Weights of a small GPT-style language model, trained from scratch on English Wikipedia.
Size: 14 layers, width 160, 5 heads of 32 (1 for keys and values), MLP 640 SwiGLU, vocabulary 5120, 5.99M parameters.
Architecture: RMSNorm before each block, rotary positions, biases on query, key and value, tied embeddings, capped logits.
Training: a variant of Adam for these matrices, 328M tokens, 5008 steps.
Each number is 200 + 40 x the weight over the matrix's rms, rounded and kept within 0 to 999. Layers, rows and columns count from 0.

# gate: layer 9 MLP gate, 640x160, rms 0.0981, rows 56-122, columns 32-63
# up: layer 9 MLP up, 640x160, rms 0.0932, rows 56-122, columns 32-63
# down: layer 9 MLP down (transposed), 640x160, rms 0.0846, rows 56-121, columns 32-63
gate56,188,234,122,192,162,174,179,179,155,239,214,172,122,163,161,225,185,218,191,153,183,181,219,178,189,163,166,219,146,148,204,152
up56,179,222,184,169,163,250,235,126,232,229,201,169,257,145,140,181,188,178,181,199,167,211,165,164,252,206,126,165,225,169,197,185
down56,88,154,171,156,276,204,137,218,173,192,134,235,262,166,239,260,164,242,203,198,155,154,224,181,233,174,126,79,198,198,153,254
gate57,200,179,166,289,189,159,272,214,189,218,208,241,210,186,229,272,197,236,236,299,276,193,211,180,153,148,166,214,217,220,215,110
up57,138,192,167,144,164,219,231,143,152,206,157,199,187,167,180,208,173,203,164,149,248,216,163,145,259,170,193,149,158,236,220,240
down57,220,203,239,165,248,206,182,290,206,146,197,273,151,126,180,259,148,217,245,200,206,177,214,187,199,167,188,198,170,195,202,172
gate58,160,127,206,246,197,150,163,238,188,194,229,181,96,227,194,148,208,219,152,179,165,199,246,221,188,157,160,222,149,221,207,280
up58,259,212,270,161,149,170,247,231,197,258,260,239,300,204,242,234,187,195,239,180,187,209,163,156,185,242,181,192,164,214,269,155
down58,242,194,142,223,211,165,211,269,214,236,267,234,237,196,207,92,139,173,190,184,233,247,186,125,185,199,203,248,220,230,193,220
gate59,225,194,229,171,193,233,231,127,164,256,218,166,251,248,178,188,194,234,170,254,252,199,155,213,265,167,169,246,148,261,228,192
up59,209,255,223,147,246,220,195,264,217,207,234,138,172,245,174,203,221,218,250,241,142,280,190,219,164,172,229,188,193,230,252,191
down59,144,202,151,205,208,247,247,172,199,249,198,209,127,170,126,169,223,157,301,153,147,143,176,275,218,150,210,188,261,199,223,207
gate60,183,222,231,246,158,231,151,182,161,245,139,258,236,166,165,144,207,206,264,196,212,188,192,213,178,190,231,198,158,179,255,190
up60,204,197,194,176,216,152,234,193,212,164,177,243,129,255,150,252,194,163,158,211,116,162,238,158,184,219,182,207,187,203,185,141
down60,241,265,199,186,163,197,211,178,195,241,240,222,169,283,217,180,210,223,170,204,208,178,260,232,197,180,237,193,139,169,261,196
gate61,213,206,204,238,178,234,184,179,135,237,182,227,179,199,201,128,159,230,97,183,118,201,222,278,225,115,140,196,203,203,223,192
up61,215,150,166,190,242,219,195,196,178,137,143,277,190,179,200,219,132,183,194,144,147,201,211,233,177,224,189,221,225,223,147,153
down61,139,229,230,190,174,220,168,176,202,198,200,257,243,235,143,296,189,183,194,192,168,152,218,172,222,238,189,220,208,268,171,190
gate62,225,178,157,215,125,125,162,207,227,271,194,165,186,214,190,151,188,114,251,137,224,242,172,129,218,214,222,225,183,166,199,285
up62,244,193,129,254,155,119,155,224,240,235,177,172,221,207,212,191,197,174,304,172,175,211,173,99,278,180,157,231,275,200,166,249
down62,193,196,187,173,195,157,202,185,234,159,240,202,192,214,170,245,235,202,169,254,138,188,208,150,139,211,265,191,235,202,188,237
gate63,213,225,180,226,236,233,144,175,206,246,200,212,215,192,274,193,223,164,195,203,219,222,202,102,229,233,159,137,311,192,91,267
up63,118,137,257,173,153,219,216,192,195,196,226,220,209,243,166,193,235,237,207,201,149,152,185,204,127,185,297,202,211,251,243,185
down63,186,193,143,190,227,168,264,185,244,212,202,186,233,265,222,170,230,212,263,166,244,175,191,223,156,158,206,162,169,206,210,199
gate64,211,280,245,134,200,158,181,156,203,174,251,171,157,168,232,170,162,154,167,222,184,302,194,179,247,162,269,218,217,201,194,163
up64,192,206,267,181,236,215,227,185,166,189,157,168,247,149,148,177,180,208,205,230,241,173,126,184,183,132,256,244,223,211,184,123
down64,238,239,178,198,149,220,161,194,165,187,168,167,211,207,230,229,242,197,104,231,221,166,212,161,195,150,187,100,146,287,233,159
gate65,212,231,196,203,222,174,190,262,159,277,206,220,123,196,256,190,240,199,157,208,143,238,259,149,250,143,201,170,220,166,208,223
up65,239,226,148,220,131,181,255,238,187,215,219,199,223,146,229,165,104,226,213,121,223,170,242,141,219,171,206,117,145,131,88,201
down65,222,237,193,145,217,210,244,187,265,145,188,174,170,217,174,136,203,218,160,180,232,141,155,259,263,142,210,240,287,207,111,211
gate66,218,142,157,223,214,189,221,215,177,204,214,256,237,78,211,163,245,233,193,230,282,232,200,200,182,243,241,178,149,160,196,206
up66,249,226,233,210,157,150,206,211,122,268,202,151,260,136,243,209,222,247,227,232,201,237,54,183,205,194,89,178,231,200,130,229
down66,100,186,198,204,148,128,240,204,220,198,202,200,156,137,228,236,191,214,146,160,249,212,231,211,184,157,264,179,262,233,194,240
gate67,214,186,231,279,246,155,195,133,221,262,170,243,156,196,260,165,178,169,121,203,192,170,264,227,217,212,171,151,192,176,175,245
up67,249,231,257,191,213,231,190,164,226,203,293,140,249,194,166,226,269,187,196,229,212,169,193,79,149,199,250,189,289,246,231,194
down67,165,120,225,208,299,216,214,198,225,238,213,158,174,251,202,219,191,174,262,255,187,236,249,207,205,216,136,239,188,148,161,181
gate68,200,81,194,250,199,225,258,275,221,234,152,272,190,244,182,212,181,187,229,216,216,181,133,191,107,223,241,250,212,227,235,217
up68,126,150,240,203,175,246,240,201,173,137,182,113,137,195,218,157,212,204,167,230,90,154,198,241,194,183,130,253,230,224,256,184
down68,199,240,253,178,189,193,100,183,223,216,213,173,153,190,166,179,231,161,168,248,211,209,234,197,135,222,273,248,193,201,220,194
gate69,125,203,197,249,242,113,233,248,195,228,190,210,115,227,155,248,224,163,149,238,174,178,222,184,146,257,160,175,279,186,193,240
up69,153,207,189,230,184,217,205,200,194,235,202,159,140,286,247,166,221,202,250,198,173,206,236,120,190,214,284,234,186,207,206,227
down69,183,255,224,233,215,211,154,202,222,228,184,137,204,223,194,204,118,230,189,177,246,283,194,210,162,208,196,83,301,186,136,244
gate70,245,208,183,148,235,173,214,162,151,148,247,248,267,154,209,168,196,279,137,198,196,178,231,258,243,232,185,219,168,218,208,173
up70,182,226,197,252,260,208,190,198,264,194,176,146,224,214,158,194,227,222,174,182,238,215,222,184,288,281,190,189,213,165,224,234
down70,214,186,135,229,180,250,249,216,202,250,232,148,145,189,176,167,246,138,236,267,245,202,164,176,157,235,227,149,228,120,285,234
gate71,223,176,134,218,282,143,240,229,212,236,155,148,187,214,215,168,251,226,243,193,148,259,164,194,163,170,180,186,178,219,148,144
up71,175,272,183,283,253,156,243,162,261,206,233,122,181,193,181,249,224,173,124,280,180,270,231,215,253,156,206,150,253,253,186,143
down71,144,180,227,162,146,274,151,218,177,204,221,158,227,201,160,231,175,276,236,169,229,168,161,157,228,189,297,237,149,174,260,260
gate72,125,190,196,220,159,165,205,246,187,250,210,244,162,164,133,249,201,210,233,170,227,195,279,221,184,145,196,167,195,112,230,202
up72,253,186,171,228,116,159,148,237,122,159,152,146,218,187,267,213,213,225,239,195,246,172,190,224,145,214,170,147,186,249,123,127
down72,182,192,188,249,197,232,152,161,210,237,203,112,243,172,203,203,191,187,216,302,180,139,164,187,192,207,159,157,157,146,195,193
gate73,218,230,234,228,214,200,140,175,131,234,215,197,200,266,218,196,236,221,135,259,269,195,222,222,213,190,215,241,228,155,185,176
up73,198,146,209,219,152,198,227,232,219,183,252,164,250,158,208,160,213,152,217,157,140,204,215,196,163,165,111,195,236,164,252,216
down73,234,210,231,174,207,167,178,126,284,191,215,175,156,198,209,117,224,168,233,135,224,241,211,167,261,157,163,197,198,136,219,199
gate74,230,291,212,201,211,116,152,205,233,230,144,131,181,245,151,137,164,202,186,183,175,113,169,299,141,111,149,293,259,184,212,244
up74,237,203,201,217,221,280,164,230,263,184,210,215,148,190,227,144,268,258,134,220,161,226,244,255,199,186,186,244,214,226,214,225
down74,218,202,200,247,271,217,141,148,284,197,178,201,148,247,296,153,221,197,222,270,242,189,191,180,217,222,121,207,171,249,233,160
gate75,209,207,197,148,200,243,126,243,185,199,246,228,241,225,211,192,175,228,217,221,189,165,229,205,184,214,266,181,257,114,223,162
up75,204,196,223,186,313,215,206,140,201,187,254,235,256,202,201,242,202,171,234,198,214,192,194,171,242,212,147,208,270,220,240,190
down75,247,121,229,177,226,217,198,169,246,173,138,122,199,238,167,190,165,166,283,246,233,184,236,219,139,177,164,148,194,213,176,302
gate76,168,192,230,218,219,252,177,245,141,199,166,196,176,260,161,198,241,169,245,217,229,216,153,210,134,231,165,223,197,200,174,255
up76,246,234,146,284,223,256,197,207,208,178,297,128,209,187,187,200,220,127,134,206,227,153,157,187,205,298,186,149,235,219,219,188
down76,278,216,164,254,235,224,179,232,181,212,151,207,147,173,235,172,215,182,170,209,267,134,232,215,167,219,231,152,209,183,246,209
gate77,139,278,271,153,197,214,142,225,276,202,186,210,170,165,195,199,156,274,182,182,215,213,177,262,216,176,211,191,207,240,207,173
up77,219,147,134,218,274,166,214,160,142,170,179,220,229,245,163,172,178,134,196,224,212,193,160,152,181,190,207,179,249,155,155,247
down77,201,199,208,215,172,235,215,222,211,204,240,216,218,256,274,217,178,256,164,156,236,198,176,198,242,201,205,256,170,177,209,216
gate78,209,243,237,242,121,264,221,179,202,185,250,179,242,218,203,189,188,116,129,182,221,209,188,119,189,193,228,185,251,171,232,161
up78,244,239,222,279,166,189,262,199,271,143,204,166,241,189,202,148,178,177,119,220,239,196,208,130,232,155,164,164,186,135,236,110
down78,203,193,210,218,138,166,217,192,193,152,187,192,281,195,203,204,191,193,203,261,126,174,163,136,217,252,222,159,216,202,208,250
gate79,189,207,216,159,195,133,194,233,183,197,200,179,140,211,196,225,172,234,134,190,205,167,178,105,257,158,104,193,193,192,148,208
up79,227,191,268,212,222,161,210,157,315,188,160,158,252,156,162,163,241,174,144,196,243,157,139,143,181,245,202,263,192,220,285,145
down79,176,275,269,225,176,134,289,127,175,122,214,236,186,227,181,257,193,172,134,242,219,207,247,257,171,305,124,170,214,214,212,205
gate80,198,207,225,205,194,160,107,163,173,245,196,255,179,139,178,190,194,278,173,211,211,196,222,236,158,254,213,184,156,180,329,156
up80,189,264,198,132,175,129,206,225,165,191,182,195,207,142,168,201,139,186,275,249,199,239,225,225,177,211,255,225,213,176,212,198
down80,219,158,247,245,163,242,212,181,191,228,207,217,222,190,193,273,216,237,132,298,138,254,228,226,232,231,156,200,217,198,214,93
gate81,180,167,226,180,208,248,213,127,152,222,216,236,232,167,198,257,159,189,198,190,201,214,163,143,204,288,232,179,190,202,229,150
up81,183,204,158,208,224,151,220,248,177,180,209,237,183,260,195,236,217,214,226,193,171,144,121,196,262,198,173,178,249,181,170,159
down81,208,143,239,260,232,162,155,222,195,228,244,257,275,176,235,200,186,150,151,226,155,169,223,143,230,184,223,172,191,175,167,168
gate82,176,263,220,179,172,127,216,203,171,287,198,271,176,187,271,150,213,230,185,228,95,199,259,141,217,193,199,178,110,231,289,197
up82,235,200,164,179,225,263,132,207,170,189,205,148,172,233,229,183,170,172,206,240,224,147,213,209,140,152,151,232,275,235,171,160
down82,261,243,209,226,223,253,184,158,113,213,165,223,150,204,240,207,205,178,163,229,240,185,237,265,236,238,204,282,250,209,191,191
gate83,243,217,199,169,220,180,156,281,254,258,169,168,212,214,235,224,250,243,179,151,276,265,242,143,172,252,188,202,238,199,223,160
up83,223,156,197,218,165,206,115,255,162,212,178,152,216,192,170,99,172,149,174,188,211,205,230,147,187,236,180,253,182,216,124,169
down83,162,276,162,190,178,223,175,207,208,221,230,179,125,218,147,226,255,154,204,151,218,146,244,201,144,229,278,191,239,189,178,173
gate84,219,157,193,193,265,185,216,114,208,218,261,249,126,191,208,191,182,192,219,190,238,186,201,204,197,207,155,217,235,225,204,200
up84,216,197,151,168,181,199,202,170,223,180,197,204,217,160,237,219,242,195,193,245,206,230,106,91,247,153,162,213,248,226,223,155
down84,190,233,159,198,149,175,239,201,203,275,244,217,131,195,269,146,236,174,217,227,172,227,206,162,244,175,241,169,229,286,199,128
gate85,207,156,86,210,117,181,167,236,171,199,178,206,200,188,181,172,189,164,250,180,229,260,139,195,280,114,241,191,220,186,190,186
up85,167,136,187,235,177,179,178,253,171,267,224,255,186,259,235,284,268,230,246,182,161,181,235,155,155,194,161,229,176,187,226,264
down85,162,182,115,176,180,176,150,227,190,237,180,225,209,295,172,266,283,206,240,234,216,230,191,219,205,198,214,193,145,210,166,273
gate86,164,272,158,247,174,283,201,207,183,216,277,241,242,271,180,257,241,236,206,219,154,215,161,170,211,198,241,225,163,217,215,177
up86,191,128,253,213,189,157,240,264,183,240,243,224,147,197,237,200,235,176,192,214,168,249,240,232,176,251,172,166,151,176,225,198
down86,224,233,190,220,233,113,175,187,216,203,259,220,228,247,209,201,205,145,172,176,263,86,189,221,171,161,201,192,214,203,262,142
gate87,172,156,218,221,208,215,151,249,228,196,217,190,194,242,167,144,205,175,243,233,286,119,267,219,159,269,222,189,139,232,210,214
up87,197,204,233,238,179,244,219,192,172,225,198,130,193,180,224,269,174,168,138,188,252,264,223,190,142,171,104,199,238,172,149,175
down87,250,171,195,162,214,184,173,253,207,193,206,210,241,206,201,160,223,187,218,198,256,208,126,266,241,229,236,167,210,231,203,227
gate88,186,202,176,188,139,157,194,201,236,172,227,119,183,257,261,266,251,157,178,200,252,180,188,225,201,219,258,198,282,238,218,185
up88,201,186,190,245,191,201,199,181,200,217,327,186,211,228,221,208,87,194,155,220,254,311,236,157,190,208,201,206,203,253,194,253
down88,206,224,209,237,169,245,207,198,190,253,178,230,242,208,222,236,270,246,173,208,242,152,195,232,227,217,253,178,156,162,216,187
gate89,203,218,180,153,279,230,234,268,129,202,183,278,258,261,94,229,300,194,184,271,219,209,256,196,220,121,160,219,179,246,175,225
up89,197,167,182,229,134,188,193,197,220,226,221,189,170,162,227,212,179,190,295,211,199,248,203,178,235,201,221,216,237,149,204,231
down89,229,197,228,234,247,155,193,150,199,153,170,238,213,222,274,180,204,205,202,204,182,195,207,183,220,240,274,200,188,185,256,173
gate90,181,163,204,181,140,165,142,307,140,190,234,127,161,251,186,131,200,153,201,203,206,248,229,160,165,241,127,225,91,173,233,242
up90,207,220,225,158,168,97,222,174,157,234,108,226,215,194,198,258,187,199,127,142,237,53,228,199,286,239,122,262,159,210,197,267
down90,203,177,222,209,172,233,145,206,186,222,212,215,224,225,160,211,145,221,232,157,195,151,208,212,219,247,202,244,150,205,215,217
gate91,252,193,218,208,219,158,193,278,161,254,236,198,192,206,130,149,222,271,174,188,184,227,221,175,209,187,218,140,225,243,251,202
up91,198,156,188,226,199,256,167,170,209,229,158,202,95,228,186,193,243,163,228,188,236,125,207,205,244,199,152,207,155,223,188,187
down91,242,162,229,258,210,224,196,241,210,163,228,217,191,222,187,160,221,224,183,164,230,105,185,197,174,199,208,237,185,184,164,208
gate92,210,225,106,219,132,171,142,189,230,219,210,231,138,254,185,197,162,190,235,184,176,191,137,217,266,168,133,233,181,127,206,238
up92,207,192,209,175,203,197,174,342,189,166,178,279,132,239,215,144,213,229,234,135,94,134,176,160,230,180,159,231,161,214,208,178
down92,247,206,205,194,201,205,189,258,127,285,239,235,187,200,203,157,257,217,201,238,237,177,179,204,191,191,227,266,165,143,185,135
gate93,334,116,261,201,225,225,183,163,198,247,176,187,248,183,60,212,197,210,213,179,160,209,261,176,269,191,183,222,161,99,165,156
up93,236,228,223,173,232,154,202,179,269,186,120,113,206,186,165,238,133,197,183,192,248,274,245,173,179,150,133,211,183,185,246,161
down93,303,227,169,239,174,225,177,292,143,191,135,170,296,200,236,196,241,242,230,261,203,250,255,247,224,227,164,165,184,181,182,182
gate94,173,199,199,228,162,168,124,144,175,243,290,163,172,216,151,228,163,204,121,208,194,143,191,159,174,130,211,192,154,154,235,216
up94,168,178,182,226,163,171,245,166,246,165,171,187,169,179,215,206,166,216,233,205,121,146,181,237,125,270,244,116,249,271,214,225
down94,159,227,202,116,144,187,217,200,204,235,154,158,250,154,157,166,209,192,180,208,181,252,249,254,175,202,171,208,223,284,238,160
gate95,245,258,229,269,143,189,136,255,237,144,188,152,210,214,188,162,205,195,135,219,196,171,222,160,215,206,179,270,121,172,199,203
up95,225,288,223,237,138,194,134,235,164,112,220,157,140,218,107,212,133,224,135,278,215,143,248,161,210,258,273,237,131,250,195,164
down95,275,230,220,169,199,178,229,223,268,173,165,182,199,228,230,247,173,228,167,248,110,241,205,176,245,163,190,207,159,245,196,226
gate96,320,168,199,194,256,184,115,167,161,174,300,231,240,209,185,138,211,197,142,254,168,246,208,195,248,274,133,212,155,187,269,213
up96,275,204,215,174,186,253,130,241,178,153,237,208,215,182,139,255,169,253,157,160,177,232,172,187,240,222,211,206,214,252,230,211
down96,109,231,149,188,171,194,196,225,202,225,142,228,201,200,207,168,257,191,265,187,144,114,261,214,170,220,245,197,200,191,163,181
gate97,205,153,125,173,167,274,149,279,189,221,144,256,216,287,168,204,179,189,248,138,243,197,259,154,257,182,149,246,157,182,175,112
up97,164,159,171,254,271,169,205,253,137,175,193,239,243,280,238,203,193,231,239,163,290,187,224,216,212,222,96,158,251,201,273,218
down97,143,193,227,153,190,199,302,217,89,189,235,188,121,141,172,180,212,171,217,171,189,224,108,237,167,100,223,105,228,244,207,245
gate98,267,197,175,208,140,199,167,167,209,284,251,273,190,165,199,183,168,154,182,194,215,187,231,143,256,187,240,203,159,226,217,207
up98,150,191,149,191,215,173,138,177,190,247,104,137,217,174,232,239,168,180,169,160,189,243,116,177,244,145,191,187,282,167,177,131
down98,173,259,213,212,190,274,206,218,147,176,223,197,209,108,189,229,269,199,168,134,198,172,206,257,198,213,244,187,249,223,170,249
gate99,279,128,268,210,145,170,187,210,138,248,216,190,167,189,211,193,234,223,172,216,185,217,280,204,194,148,148,200,177,170,195,252
up99,250,220,169,161,187,182,232,175,177,212,188,168,192,196,139,256,185,192,236,245,217,291,218,219,149,162,166,145,211,214,186,162
down99,243,188,185,129,166,192,233,183,180,199,192,213,188,221,228,266,165,141,213,257,198,346,194,231,193,189,192,174,203,237,223,147
gate100,211,222,178,184,188,271,199,305,211,212,243,175,209,219,227,213,218,205,199,197,195,179,218,237,206,142,226,187,235,186,178,201
up100,137,261,207,174,207,175,165,217,195,157,204,159,265,201,213,189,220,200,202,183,151,236,158,237,230,203,180,185,217,176,123,174
down100,193,338,234,171,188,194,116,226,177,192,149,164,198,187,128,183,207,123,221,231,221,206,183,166,185,142,248,263,232,241,241,217
gate101,275,210,246,184,218,163,200,254,141,174,228,174,228,230,163,209,172,224,146,178,160,227,276,133,234,220,170,183,220,249,223,237
up101,176,181,158,228,163,224,211,267,208,206,165,174,183,198,204,125,228,245,175,219,265,206,224,168,211,152,129,237,227,229,215,250
down101,178,188,235,229,154,221,218,233,166,198,223,201,192,176,247,172,188,217,119,171,134,186,166,157,246,132,206,198,193,207,200,201
gate102,115,174,227,243,231,222,172,254,236,306,166,188,198,174,191,215,176,176,182,208,237,232,235,221,202,212,154,165,244,164,223,211
up102,154,134,199,179,167,298,163,194,110,214,264,184,210,149,205,214,240,156,196,198,128,212,159,230,210,223,207,184,194,214,163,121
down102,182,186,215,219,165,183,195,235,227,114,199,166,169,152,205,237,193,181,209,243,178,151,275,164,143,175,194,255,227,143,265,160
gate103,289,153,229,167,193,230,154,174,197,177,191,197,178,154,237,221,148,218,213,232,247,203,197,142,221,168,166,145,202,212,333,165
up103,184,192,153,226,259,219,205,148,263,205,133,189,241,186,232,208,122,163,155,135,244,191,239,187,164,198,207,196,271,170,130,217
down103,165,193,214,168,229,196,207,184,217,151,199,187,168,178,216,140,335,162,183,224,164,191,212,212,171,235,169,168,230,220,147,239
gate104,232,169,184,221,198,212,218,182,182,229,179,235,185,202,194,220,126,142,197,246,219,211,224,193,194,240,220,202,189,127,204,200
up104,248,222,175,213,134,172,243,155,196,264,214,156,187,169,194,140,164,187,170,202,276,216,174,206,197,118,224,175,180,225,128,168
down104,210,178,132,246,235,198,153,152,152,285,200,186,175,213,232,226,123,175,192,171,163,113,218,176,238,218,177,204,231,140,234,157
gate105,185,209,220,178,239,241,162,210,251,246,249,260,227,284,149,162,227,227,168,165,192,233,195,287,201,194,212,251,231,275,191,153
up105,234,193,231,209,201,198,180,197,185,216,215,105,153,151,228,191,125,183,229,233,289,152,220,227,274,209,173,196,204,187,230,181
down105,201,245,271,245,246,266,238,183,278,134,249,160,165,196,204,149,215,197,207,124,235,219,206,229,186,189,136,155,182,209,232,299
gate106,184,103,179,227,234,196,213,210,236,209,186,165,156,203,189,132,243,165,248,146,185,114,149,228,193,243,188,216,216,180,239,193
up106,258,232,241,203,189,182,289,197,213,215,314,178,140,225,202,155,214,229,208,220,167,188,200,248,224,222,255,132,124,185,213,145
down106,165,257,208,209,202,247,185,258,202,210,118,165,232,266,240,176,283,236,182,243,178,142,203,198,254,263,139,154,167,218,252,207
gate107,157,113,197,218,232,195,197,185,200,195,239,172,185,180,196,230,203,190,158,178,279,153,209,216,175,142,184,222,210,160,277,149
up107,179,245,212,179,118,127,255,171,90,209,196,170,169,238,205,228,184,191,246,163,221,173,315,207,190,159,214,245,181,204,213,194
down107,212,153,171,236,208,245,258,200,216,161,215,217,173,119,158,161,208,261,200,175,228,194,211,149,149,187,153,134,201,203,165,151
gate108,255,231,203,212,218,215,284,207,155,232,196,109,264,195,138,183,204,241,224,149,228,284,220,195,205,133,185,279,164,133,217,229
up108,206,141,168,241,162,260,211,198,226,213,191,178,137,183,229,223,165,220,163,229,205,241,289,232,139,240,215,237,252,175,198,223
down108,190,188,207,170,131,240,207,189,194,186,189,204,259,260,175,206,105,232,182,195,237,303,259,210,198,228,194,230,206,180,162,238
gate109,219,187,170,250,217,196,147,263,219,252,203,201,85,222,165,151,250,160,229,227,168,192,210,230,156,223,188,137,204,184,207,184
up109,195,190,228,202,174,200,253,188,156,209,189,209,223,177,220,149,212,180,213,194,202,194,224,141,261,200,171,246,137,211,218,141
down109,188,161,197,259,190,204,154,165,166,267,193,228,199,120,121,208,228,211,210,210,207,191,184,228,212,186,146,180,189,193,223,152
gate110,182,209,261,235,219,115,162,224,161,192,220,204,175,235,160,245,203,122,195,126,216,154,178,203,231,267,178,239,267,226,188,198
up110,147,204,177,164,161,146,279,159,168,257,219,207,210,203,171,232,129,267,202,143,245,128,231,200,225,135,153,198,168,204,262,180
down110,212,258,187,228,262,199,119,227,205,181,206,209,167,260,146,119,224,203,179,170,177,271,218,122,100,193,214,160,225,207,178,128
gate111,248,264,183,204,170,244,188,211,146,183,227,222,195,208,232,195,195,223,271,148,226,264,182,105,244,157,162,209,132,225,261,188
up111,165,160,149,242,238,134,178,237,205,224,185,178,144,309,242,198,201,283,206,207,150,200,215,187,198,208,184,242,256,277,186,217
down111,235,192,192,172,154,251,200,212,135,236,158,287,217,152,183,223,190,272,265,145,140,182,205,161,158,231,219,155,153,217,231,230
gate112,168,164,161,190,158,230,201,152,208,224,281,245,114,213,91,131,229,219,236,205,138,138,241,185,244,263,184,232,188,185,213,193
up112,196,260,161,151,196,190,216,230,238,184,115,194,214,209,186,277,207,242,122,177,195,112,206,204,220,247,198,209,182,272,209,253
down112,200,157,193,196,231,319,185,269,189,182,144,193,162,194,271,174,130,170,267,160,259,196,213,140,295,171,174,202,177,219,233,264
gate113,263,179,189,190,192,208,229,223,220,166,299,122,231,214,133,199,254,172,235,211,162,171,256,180,261,227,125,157,217,177,192,181
up113,263,220,179,150,134,120,223,149,157,205,223,193,192,151,221,282,245,203,188,228,121,230,229,172,201,197,236,143,173,250,233,116
down113,195,192,193,174,154,177,256,214,193,228,256,127,194,195,240,235,302,227,179,199,220,200,265,166,239,244,223,128,189,244,252,161
gate114,193,153,171,191,221,97,199,229,210,190,214,233,237,148,196,228,164,194,194,199,266,268,208,239,263,213,235,232,256,157,226,269
up114,198,255,202,143,135,144,134,170,167,138,177,137,158,208,143,160,178,203,142,218,258,169,199,198,234,164,159,249,174,189,201,157
down114,176,132,176,210,211,179,196,178,151,178,217,191,214,258,119,151,220,261,228,124,235,187,304,248,226,193,158,157,193,205,245,261
gate115,230,145,223,149,210,202,243,199,149,223,224,223,159,209,217,204,186,164,216,147,226,171,169,168,224,164,152,241,268,219,166,128
up115,128,190,207,149,188,232,182,220,234,202,173,251,238,230,228,243,194,193,249,202,159,123,176,182,260,187,241,256,223,211,163,242
down115,120,202,176,195,258,200,192,221,218,147,150,228,190,172,194,207,219,231,219,219,158,223,268,192,204,168,218,175,232,198,124,247
gate116,202,202,188,245,106,217,92,250,178,237,212,158,211,227,73,184,221,222,228,133,234,146,226,217,201,120,222,188,221,175,177,190
up116,213,284,137,241,125,188,259,210,162,213,247,203,212,194,163,220,223,218,249,219,91,216,214,201,266,243,254,201,182,159,229,151
down116,144,197,205,156,176,151,238,156,166,192,291,265,179,274,163,193,235,259,246,182,114,285,177,155,201,207,233,183,216,229,206,272
gate117,222,251,209,249,174,89,193,248,153,176,202,268,237,170,196,180,272,228,155,188,198,179,232,243,272,202,261,111,150,119,204,180
up117,227,144,221,152,215,147,268,153,153,146,242,149,263,194,233,218,211,210,186,179,228,242,184,179,174,186,258,266,222,170,254,203
down117,241,206,259,208,230,238,247,242,190,141,191,200,194,234,170,202,206,186,193,211,312,195,217,140,182,162,217,182,171,188,131,202
gate118,216,206,145,184,156,220,219,274,225,239,217,247,267,242,180,206,184,215,212,198,155,274,232,175,185,223,230,133,143,120,174,144
up118,226,129,152,154,181,221,258,114,191,189,203,210,192,176,128,190,133,307,152,220,211,253,189,170,215,233,147,218,170,179,228,249
down118,236,237,128,223,191,205,196,211,204,278,220,152,155,137,175,141,110,204,212,239,210,223,177,198,195,215,131,129,213,183,196,183
gate119,179,167,189,143,145,237,184,95,126,215,263,322,248,216,236,174,222,143,261,165,231,249,184,148,228,211,229,266,138,129,284,142
up119,195,264,253,295,156,138,210,173,195,174,170,213,161,217,245,204,250,255,205,231,243,238,264,202,212,158,207,210,174,132,196,286
down119,199,176,180,140,228,201,242,165,165,214,230,234,244,196,244,220,203,212,233,178,203,183,186,239,202,200,229,257,137,197,288,187
gate120,250,193,152,216,242,228,172,174,172,217,205,221,270,169,183,184,264,218,167,186,219,229,248,204,181,230,270,146,202,184,202,223
up120,197,195,104,187,259,202,197,207,241,261,206,210,181,210,211,225,246,157,262,313,231,201,197,252,199,209,221,137,231,161,224,184
down120,146,236,181,154,189,175,174,163,173,175,154,256,252,212,203,299,256,196,178,185,137,117,226,194,194,247,191,284,203,210,195,172
gate121,257,186,197,300,181,206,188,211,230,199,275,186,137,205,193,122,138,251,191,220,204,158,268,215,247,185,156,211,155,199,227,210
up121,146,221,213,166,130,184,216,202,178,222,166,161,224,208,155,242,245,129,159,118,199,237,215,207,169,193,262,221,246,170,205,197
down121,207,220,223,179,136,165,216,234,117,203,204,191,178,204,95,184,224,152,108,182,177,199,189,269,182,178,160,202,199,206,202,180
gate122,281,188,186,301,193,150,115,251,227,161,222,150,96,198,194,249,235,172,223,216,224,209,242,159,167,157,223,190,214,246,164,185
up122,144,160,212,241,179,174,209,265,230,178,219,95,230,148,208,178,207,104,180,194,240,162,184,161,257,141,211,187,112,203,174,161